config.yaml
d_mlp: 320
vocab_size: 16384
positions: "rope"
qk_norm: false
bias: "none"
lr: 0.00274
decay_shape: "linear"
seq_len: 256
Each number is 128 + 24 x the weight over its row's rms, rounded and kept within 0 to 255. Layers, rows and columns count from 0. Numbers have three digits each. The size before them is the row's rms in percent of the matrix's.

# layer 5 attention key, 128x128, rms 0.0649, rows 101-126, columns 0-127
096:084084133155115147141086179139128137088117141098138132139094129119118130159128111137168143133102150149173121155114127125120141165166106046091115111114122103146149138137136133129130143112127150132107158103125100128102125172139142143107120116162070105127118185139076139132125138135101085130094151130118106118119161150119106101152148115112117151126148149140147103118100075168108138102115
093:131136165136135136107131122110148140167133069150134085122196150125125124114170141109109093097097129152146170137155165116117156145173134176129126126142109162150146111108090111119133146157111157157087099152089148128103176114123110145144143115123133139083128163166135142133092096107155163143111124128091151158113124130111145106134140125094124134141121065093115125156146134115123125161132
090:150081117147106129163160176169121127145174119155114126187175123107150112129104193125144115142125150122109123153135059155104119154119129106105141135149125159130145129132142123138213147125155115121146157138115119102122113143125093121150163145121147126136124109121092066180138143154108139127092145138141148122151177149170146138142124153128116140166134116130134133134115117141122131135114
103:118113130152127169069073146148158139136089079162075121150145153097112087120188131129144108109134132149101138157161127106136115139160090128125126142079102157134102132118139126092110113139119127141117131156108134124155135154102107112129125115112132144108118116196125133133163098107174165142110106109148133155120141135142109085133127126147114094166171126114118160141127155118152114164157
097:113091129140141147136120125139115115132123168138130131092089132162130102120104119137116129117167146156125107152105103116075133126149156130162133117104119131071165084131145131148104152096102183162120142141150118115122140144122175145150142095120139137141134111102092196120104118155133154138083084100153130105146105126133161127117113121131134168133122152126100131130108071053149127105160
101:131108103116157162076174122121104147121108164136135152174116121126138171106163114128112098138125135174129135152148123099118134136140141093107136150114127111156145078151111126115191169095142148144139163128126140097160135128106084143108167115118146092134128151102105148140129128108117169104146163096133107136104144085165145118130105142110177123088176098144140148152117085123159147117130
097:178175099152128112128154117114126107142129122134108134138154124102098116112124107128107123126039137111086109152172122188163111109101083131120156141147146147131117136139114126098120120130183135124142135161121127131167117115132115153140112158091127179148146093150146122145156123100136128087167142153112127115129122104168135186141107134146127084149138111109116159169148105129162131144102
092:150132134135115133139144117120139111151077072135118132129201171119102158146134155126135110072091129128094106141211098165164102109128106161115113122152121170152149105113154101126143112111132120130148168126112119146108123125127088072110130140142095134117144084149153107155141133114105130132193113107132174124102117125117108127129143139147100118122147116134107141156158123111154127135115
113:133125170125144125158149099118146137137152165167134147077110082148139153119126106126132170090126131136113129126099173141161138160108186115173109104144151134128129148163147140077134114140105144135149118169133126078180157112149194127105131151133120129112112098111105124074096143120099112122095135120136144113116173096103143143135121153102160146118126135167129128132159093123096131127111
114:118102160120143168112126108149142107140115131128120141138041103161132134158101151132148144156150100133157111110055105148125094155120149133158089113137124122131112128125122145096088125101120113127128108179126111116155120104128178138120088130166129116127103111117100143105108141099113141148119102116139097087135158125101138150152164118058141171135127142138142121115141134157109186117119
098:116148124168137141109144093145124140110182107145124118117116151133141106122129111165133133127139123103165169097145130151130118133146193118129117116125147142102136152139085093148147072109125133138129112163102137093177119106146112148130081128120153135103162138143160158138119091171105128142133146098172156134162138124134159121125143130179148158113119191123115150135120107085072126160159
103:107115146097137105128123112136132119111128129132112114102148127147139160122155128098121124104085184143079114068140123094106132129118119113161155176161100104122165144186127086164158125129137148162141129087080151137132152139116139110172110136112115152125136121147130081092186117116145153136148142135113121151106099129088156122126071129127110141101171153143120109143105148096106113112145
109:139163156131088149107128123141155117147122173139112122125093117108150114136111131108121147133165127085148162177073140142131101129137183141147103127100106142103130080168079165101123102131144086118173172150129148153128130127124114127115125138139129162129144160097138150114105145121156128146120105109170143096114110144094138141135150115141153123086167149105153138167113130114153191112158
120:156132137131105130097109107111132132139154084147100135120110158126134157166142100136144141115089142142125080141126137146161139124135116155098099140098107112139090096093095119093126147174186148140148152151174125132102154151156056156095087110135137132150108117087136134148158120125134113102172157129135120088142128129087076093119129143126115134124168132121117117135141124065134140141133
117:105126143114098120112124132143131152118109120155120144156148079135083122148129163079102121139129132156140105089095106122150154110125102184158121097158137120161097178145137148100105142160130107134126075096117128102105124119090101128129128190127104097146127103122141130153128129128136116087111109114106121109137151175124117114141121103118108070095159093145116133135126156152145137076075
100:122157099163109135093106119078185108122160115127135146136165131137081107117142132122146101114124116100091134165148131141127125171181122152109128141169124119169105115121137120166126100091128115132142167151100140160152133155124090106150147075180102148084117129173146075143122106139158163119152080142130124103096079130131104132131114110103109144137111144121124117122141124111152128131121
106:133132117158115138142110106125125141088105133139097189141083111102114146143148116117136092150099144137134175144136144112124171153125129118121093142120096143164126095113110121137130125126130114134188148109148143125130124093110099129113152136135124125193111158157132147102168172130100147151078103155129065114115127124140140128124182129146150100135146132094111127138156097116077176091099
103:073114146120136127110138161096132120145130183158138124126084151107162138129127122117134101174134148107116149081126128097124115097168170111089141136114117159147146094143098163118160108104125117135095161144145138157127117147139173129104116180114135159116096180136124093129133184102076150158156107109154149128122119131133118131135096155141164155141134126125166109119111131093101157103112
097:147076098117117138117089082111151099126132120135107119134171111117120172126152148113167095121103150115137123126108112107158122108159127113106126109159149094128111125150184163129130153107104111104111117156128164157103106121100100138121135116116104111147133091077127167113126077105116124127134115184129085121128125138122173147150170120173119142121131128084156075121138161111130164140088
109:116138112129178140105207155145162139149098152078124141114124165151116122122161104103122096137145129089108149137167073074087102138100139081108120168127149129129146129145141136185143122108133151160158164145101128125117122127129151151140157142155144099097137153141128170132123110150120143135135120110121084149127105106125119138149071143116128100142110124157164141118118103141138143109154
111:162196148127100094133123150164107081147152156131131116132161105118147137125168110115110136109098154098062069131138147152177143099124135122143169129177103115112125157150093132135126152162146119119143115108132137136160164106134097125135136149124137168123129141113098151145128142079121111118145133095131165108124098103095129086135119151098141142104105106097145144154126174114132103151126
099:140135145127100137096127148130097122129136152141122095106103110158127127122116142138099113147137145139165154116111130134153144131083130137104134072123141160138185173105138081152123159120095175149127100129117110099106111111179198144125125110134143110106182115142120158105108123113106103132128142126139154153146173153156158136172125098085151131128147110157124174116134119179114095149153
106:102122179109122165097150160139140120118175132136114110157065146143124129128126128147119161184143113134128140129078148111093152138116124154149123126077129114138137108165154139132150122135104138106131192128162189107115114157117100173119118110178137106181101132111138101140137128127143141149132115107152119118086147135096117079145118120134133126144144130091091134103089125121138173118151
114:132105128132142150147102090145125113162132161124124083066134119102102152162109101159104160118147083130166135107110124173141139173117134091108097130113119101142099099094131145105082107096106151114144143149146116154085115132183106157109126136131126117082138131135119144112109107125116071111171094143116149145149161129140120092109127131112138164142121112105139122162124130139136146112193
107:091126144145122123121123154127112114148143169124102097090104155127115102121103140142095158150185111134179189127102126153109142123114136112117131082123135178123142130145098119129130144106138132114118151133125089106081123103155189114103150129085115145120111134126130130118107139094103149125119146124136122142158187137112152140102136082113130102137079110176135115104112094186102093115109
096:104099106114098120133122095109106147150147137115102163083164141116132130162121113135150146147096122141137082134062115096155111099147111127107096134130122139152104134094137124089109117088096121128146135167149108136139137171151064162082090098163144129154108129098118141114131113138116126144137177178128113150120138134134108108156114143143121145122133115101147109130154111134084205130134
# layer 5 attention query, 128x128, rms 0.0654, rows 102-126, columns 0-127
101:137163159112135166097113189125124132134119139158114082105127130095141144153142112156157105155138134091142143140146101195107189134130090106121143135130083156136142166122092100098125141117116097136096100119144104149087131111172114122131115132135107096156143139172155148140147149134134106118126126158133096100133157119154106087158131141136117099156131108116142167162152123136190140130130
096:126069120130155091171141137148138135126117110101122158143134134082165098093114095130131146132105133118104100136103136108175107117178134110126113142103115073111130159155124110175161148115123157135148106095113154122140151112127104127160126116140114130091189148103143126102115109154079114137125163147127168114114096156134135103104113172138140139123152151150135124126118143118095167139059
092:106134111144143155137139117132108182160112128153127081144115148127155142094149084168147173147143175086131132117137109141111151195135144115134119147121063161139143131114130137091129154057123115160086128088115103126110128097157147107138116143178109127117120132150135154130147111146135148113126148140084122171091135098154130111159100129159131119133114108153106138109141096109153101125132
106:138128155110137117101116107111146105142111160125187090056145107152108107127113153101137153112121098165127080077149179120102094128139133134133092118147179166121114119126161135133085096147139155158157091142140156091128141136131137121139134109107146121139110115129108133066110118142118115132120112102109146106154130123145113154128134068123127140136131131158142081085116133128070137111130
094:165168144120149129153124133088120129091086094170098110099168107090157107117142128110136148096130167125130124090117113118117124116148108151129076123142099121131132096122131128139133150096133099145105107141142110128141198147122102131142143115146178149129133095139126146099114077110119056139125147136137157147120123067119129134138122153115168154135158126102130167131141086146149112137083
105:087141126137151114135113132165089117132135113134101109137127140117109160087154104141143108143139162112086136141161154119175139155143173134163103149103087144095161124153121107167140136125113116143105159110122065174142103143141122091097134132122128098086108140130095146143136125188125142154139135114108087145075123089106155151142124144128143074122154119114143162171144129152153133134130
099:177127100128139084154145122128154143125114126157112136157139146111124150122194092138134125145118150108118150162116110139181120155126128161105167150181059146101156125121139100133149144120126097150102147102155125127120080144128077147128119160157131113118147160137159134137132115142094142148138140142151067106122160073133122142115113163153157119134133106102141165158135148149147105125099
108:154086132103157140138161106151151141143134097133141141153102098124139088121100183118152141107122125158133121107091144136129117161098135152181112115128132117083096137122130114149127152155085136086138089115142112126155137180092137118136144122126090152095115102131112104104127087120157080146093148107179121113121150094098099140171156128092101121123132127164144138119091158143138139100091
112:178100151128150136139111129132175157091141094092155154124078064126123130153090175103136133122115134119142110127075162157116129110114137123147109127104135089130118120149161150102096130134088106113141107203156104134152133126116141135103144084137125112130125120145096174094117138128129114123080126132162092101136114141118139104136170114129140138140101119167095125139146117117146152081117
118:160136121161144110115139155173116167161130142110118113114142128111149151130121143159103101154145092149136102071123113140118162130118139145147172107062115140068124144139122101132118102089139111115121090122163148116117156104190139109123118131110105126138101133109142119145116159096100067149156113139134159146145176113136144081136092153148128132143141154122127100100132161089102120112157
107:074110094135150098149150104143123164146089122140122143123152140117121102134169098112124123110118103107124136122162091108147132150127149139104141132106127099103164114134114158153169105133158122132107131113070158137092100114105132074140153175129108132107126146107116181158172110110088177130102162110162137140141077094111122111123108148125139149096154114122145083159117133097113118154104
111:154131160124136150107128117152157140114137111099076116089128116155115112120078170150100153133128112109151118126088146135135145177162119172141089112082124122110147129120125123099114109124113129164110154151166132162130098122125120091094120139151133142157102138145066136108142131147099128111104080085167133121116136114099108123124121073178104137116148151165076154121096125117117110105147
116:120131160110130121069107115112095077102173090134117143087154146070117120147150121139139104129116129141143101119126201117123147081143129151125102091115112135152116127096146137102100129170151165140142121136147125106115116156145061176124098130135120130110125135138150161146148086112096145100149147131143128094135133150145121114093145148148136145168116141088152124147121104090144088133121
099:123151129127162124100174139109130123131135115150159142141120088143107169168133128110152105094133171117077118119106100124136163148141079117115115130139143143136121137161142148148130133143150156152139170139100113126140094150080118162116156121114118157164178126163143143124102111134183125109133140137129119113133086139108093167161132116075123135123100051101168123151123115161166128136130
103:111130161146138137129115108116103101130102130122055119090150169131130155108069078141147106135122164121159109111114101169128139141138131126104099118144114114152134140113140072131140119129133122132128125117146093115149128135134126091135097125174141129129131107101118150107183132129140152102131144143115105143103146076128181109074148159150140162130090132111087212115130123121135122122108
107:137087152134123152150138133094138120097138132098150110141124124095118176111139084141147176137155140116150177136131135174101111160123118119094097156101095130103131104068110148120167098118139110109148155150137162108083132111117123154117110111116164165112117108157170147117168128147118136121154105117137122077102124147122147112124143127140102145139139162127146134140082111055130153092147
098:112082168115166101098112080144152132144117174124079145091127134142175136154154118143080089128135137106137110116110129143123134132113084148105163121104105100124137127112108136123155077119131108089109105140128125133149128115123165080122130128145092096163091124152144108153146128091102142129116136072145117117086099104125158079132145159120131133111127140133143103103064157122109139139127
105:141109127117096140131105134093124111120108079155129127129155133171138123091121146127109073142092140171149102105126142158129122108168066149131148146146137150125159109084139126106176123175128175138135136130154170149125125104113091091157131114141119142150111123182154136111106107102156119093155092171123111100118119149117109157129148126168123121151114135110089135173123166119159134106111
094:127115093127122129140117172214128141126096140131135124111094128095145146102104161099141129115140103112140146110099121105113086094141135094120138154129099122140133145126158133166153123106118116132144135120105115140087143111110141103139107160139155104133129145125082178086131141179151120166125150098096122140090107155146125130139078133157085159074124136178132130083151145117140132091113
115:087160119099132108133064142127132111165139114109143122094165137122155085125109158120083111110113158113106129127109167103140107127114106143171093074158133122104097124105117152180153140179104121153145153101153150129119088137124104135129127142122091144095168140125093117157136100113087140147113146146140116114136119094119125139147163082097115134108131108137107105150154151110114078152105
097:135135150113173129108122156137140126145140160117163139137123140095123095138127168113128126109160111156166159190160132126153090164144114127141141144129172113126115143170097124151126130101097128101134082131110146067127176080133169125128118142081131118111133132113133116110093189104113120101125156110115110122131145139100101134148128134081118084132114117171128162157131147168085139135142
104:129073153114157122113140106120129147101128130121097149117143140121163141118145161172108124144117162136103110125114105119143140149120167111108113158078115142140097112138119101096104130122073140138143128126109158107110082131143151132150150118191175161166121151121123130147151148135158184102119145121145122152115135118122140157159102120167106146185133100153162139109073107143166101098158
109:163157151116125126062147141096137152111117124107134076118125133089125098127137148144103113159117118122175122104132150165104122040157166126180141126132165137161093163093121106099110113135115141107104152158129108113136125103121166131115097150136120129149107138165109157119147149104109138098122145120122149127169152182148144111125077146099121140140142174119113096121146136129124134130132
121:154142144116123126144131136172167159147128155116138151114070108124118127140133146111117153129132099106183131153111117132125126129149123106163116144105110119115123158163111122102102135065130125103128116154102141100163135091129205149136150123102161113115120079100122120131107171110167128147114147093113119132120130153147176139137111167080141120126088177148145087116111135184137142133140
108:140166147115135126078103122063122110064153115147174093118126131105121101133160143141136081160093079150127102152101170113158107075131105109081163152132128122126150112121102117086139126157152163118132149182136099108132144144142124139098101119129141165122134115119150204150139124136128103110114131126121107100120146122158117132110142160119143140163138128149115120110135124125128119128163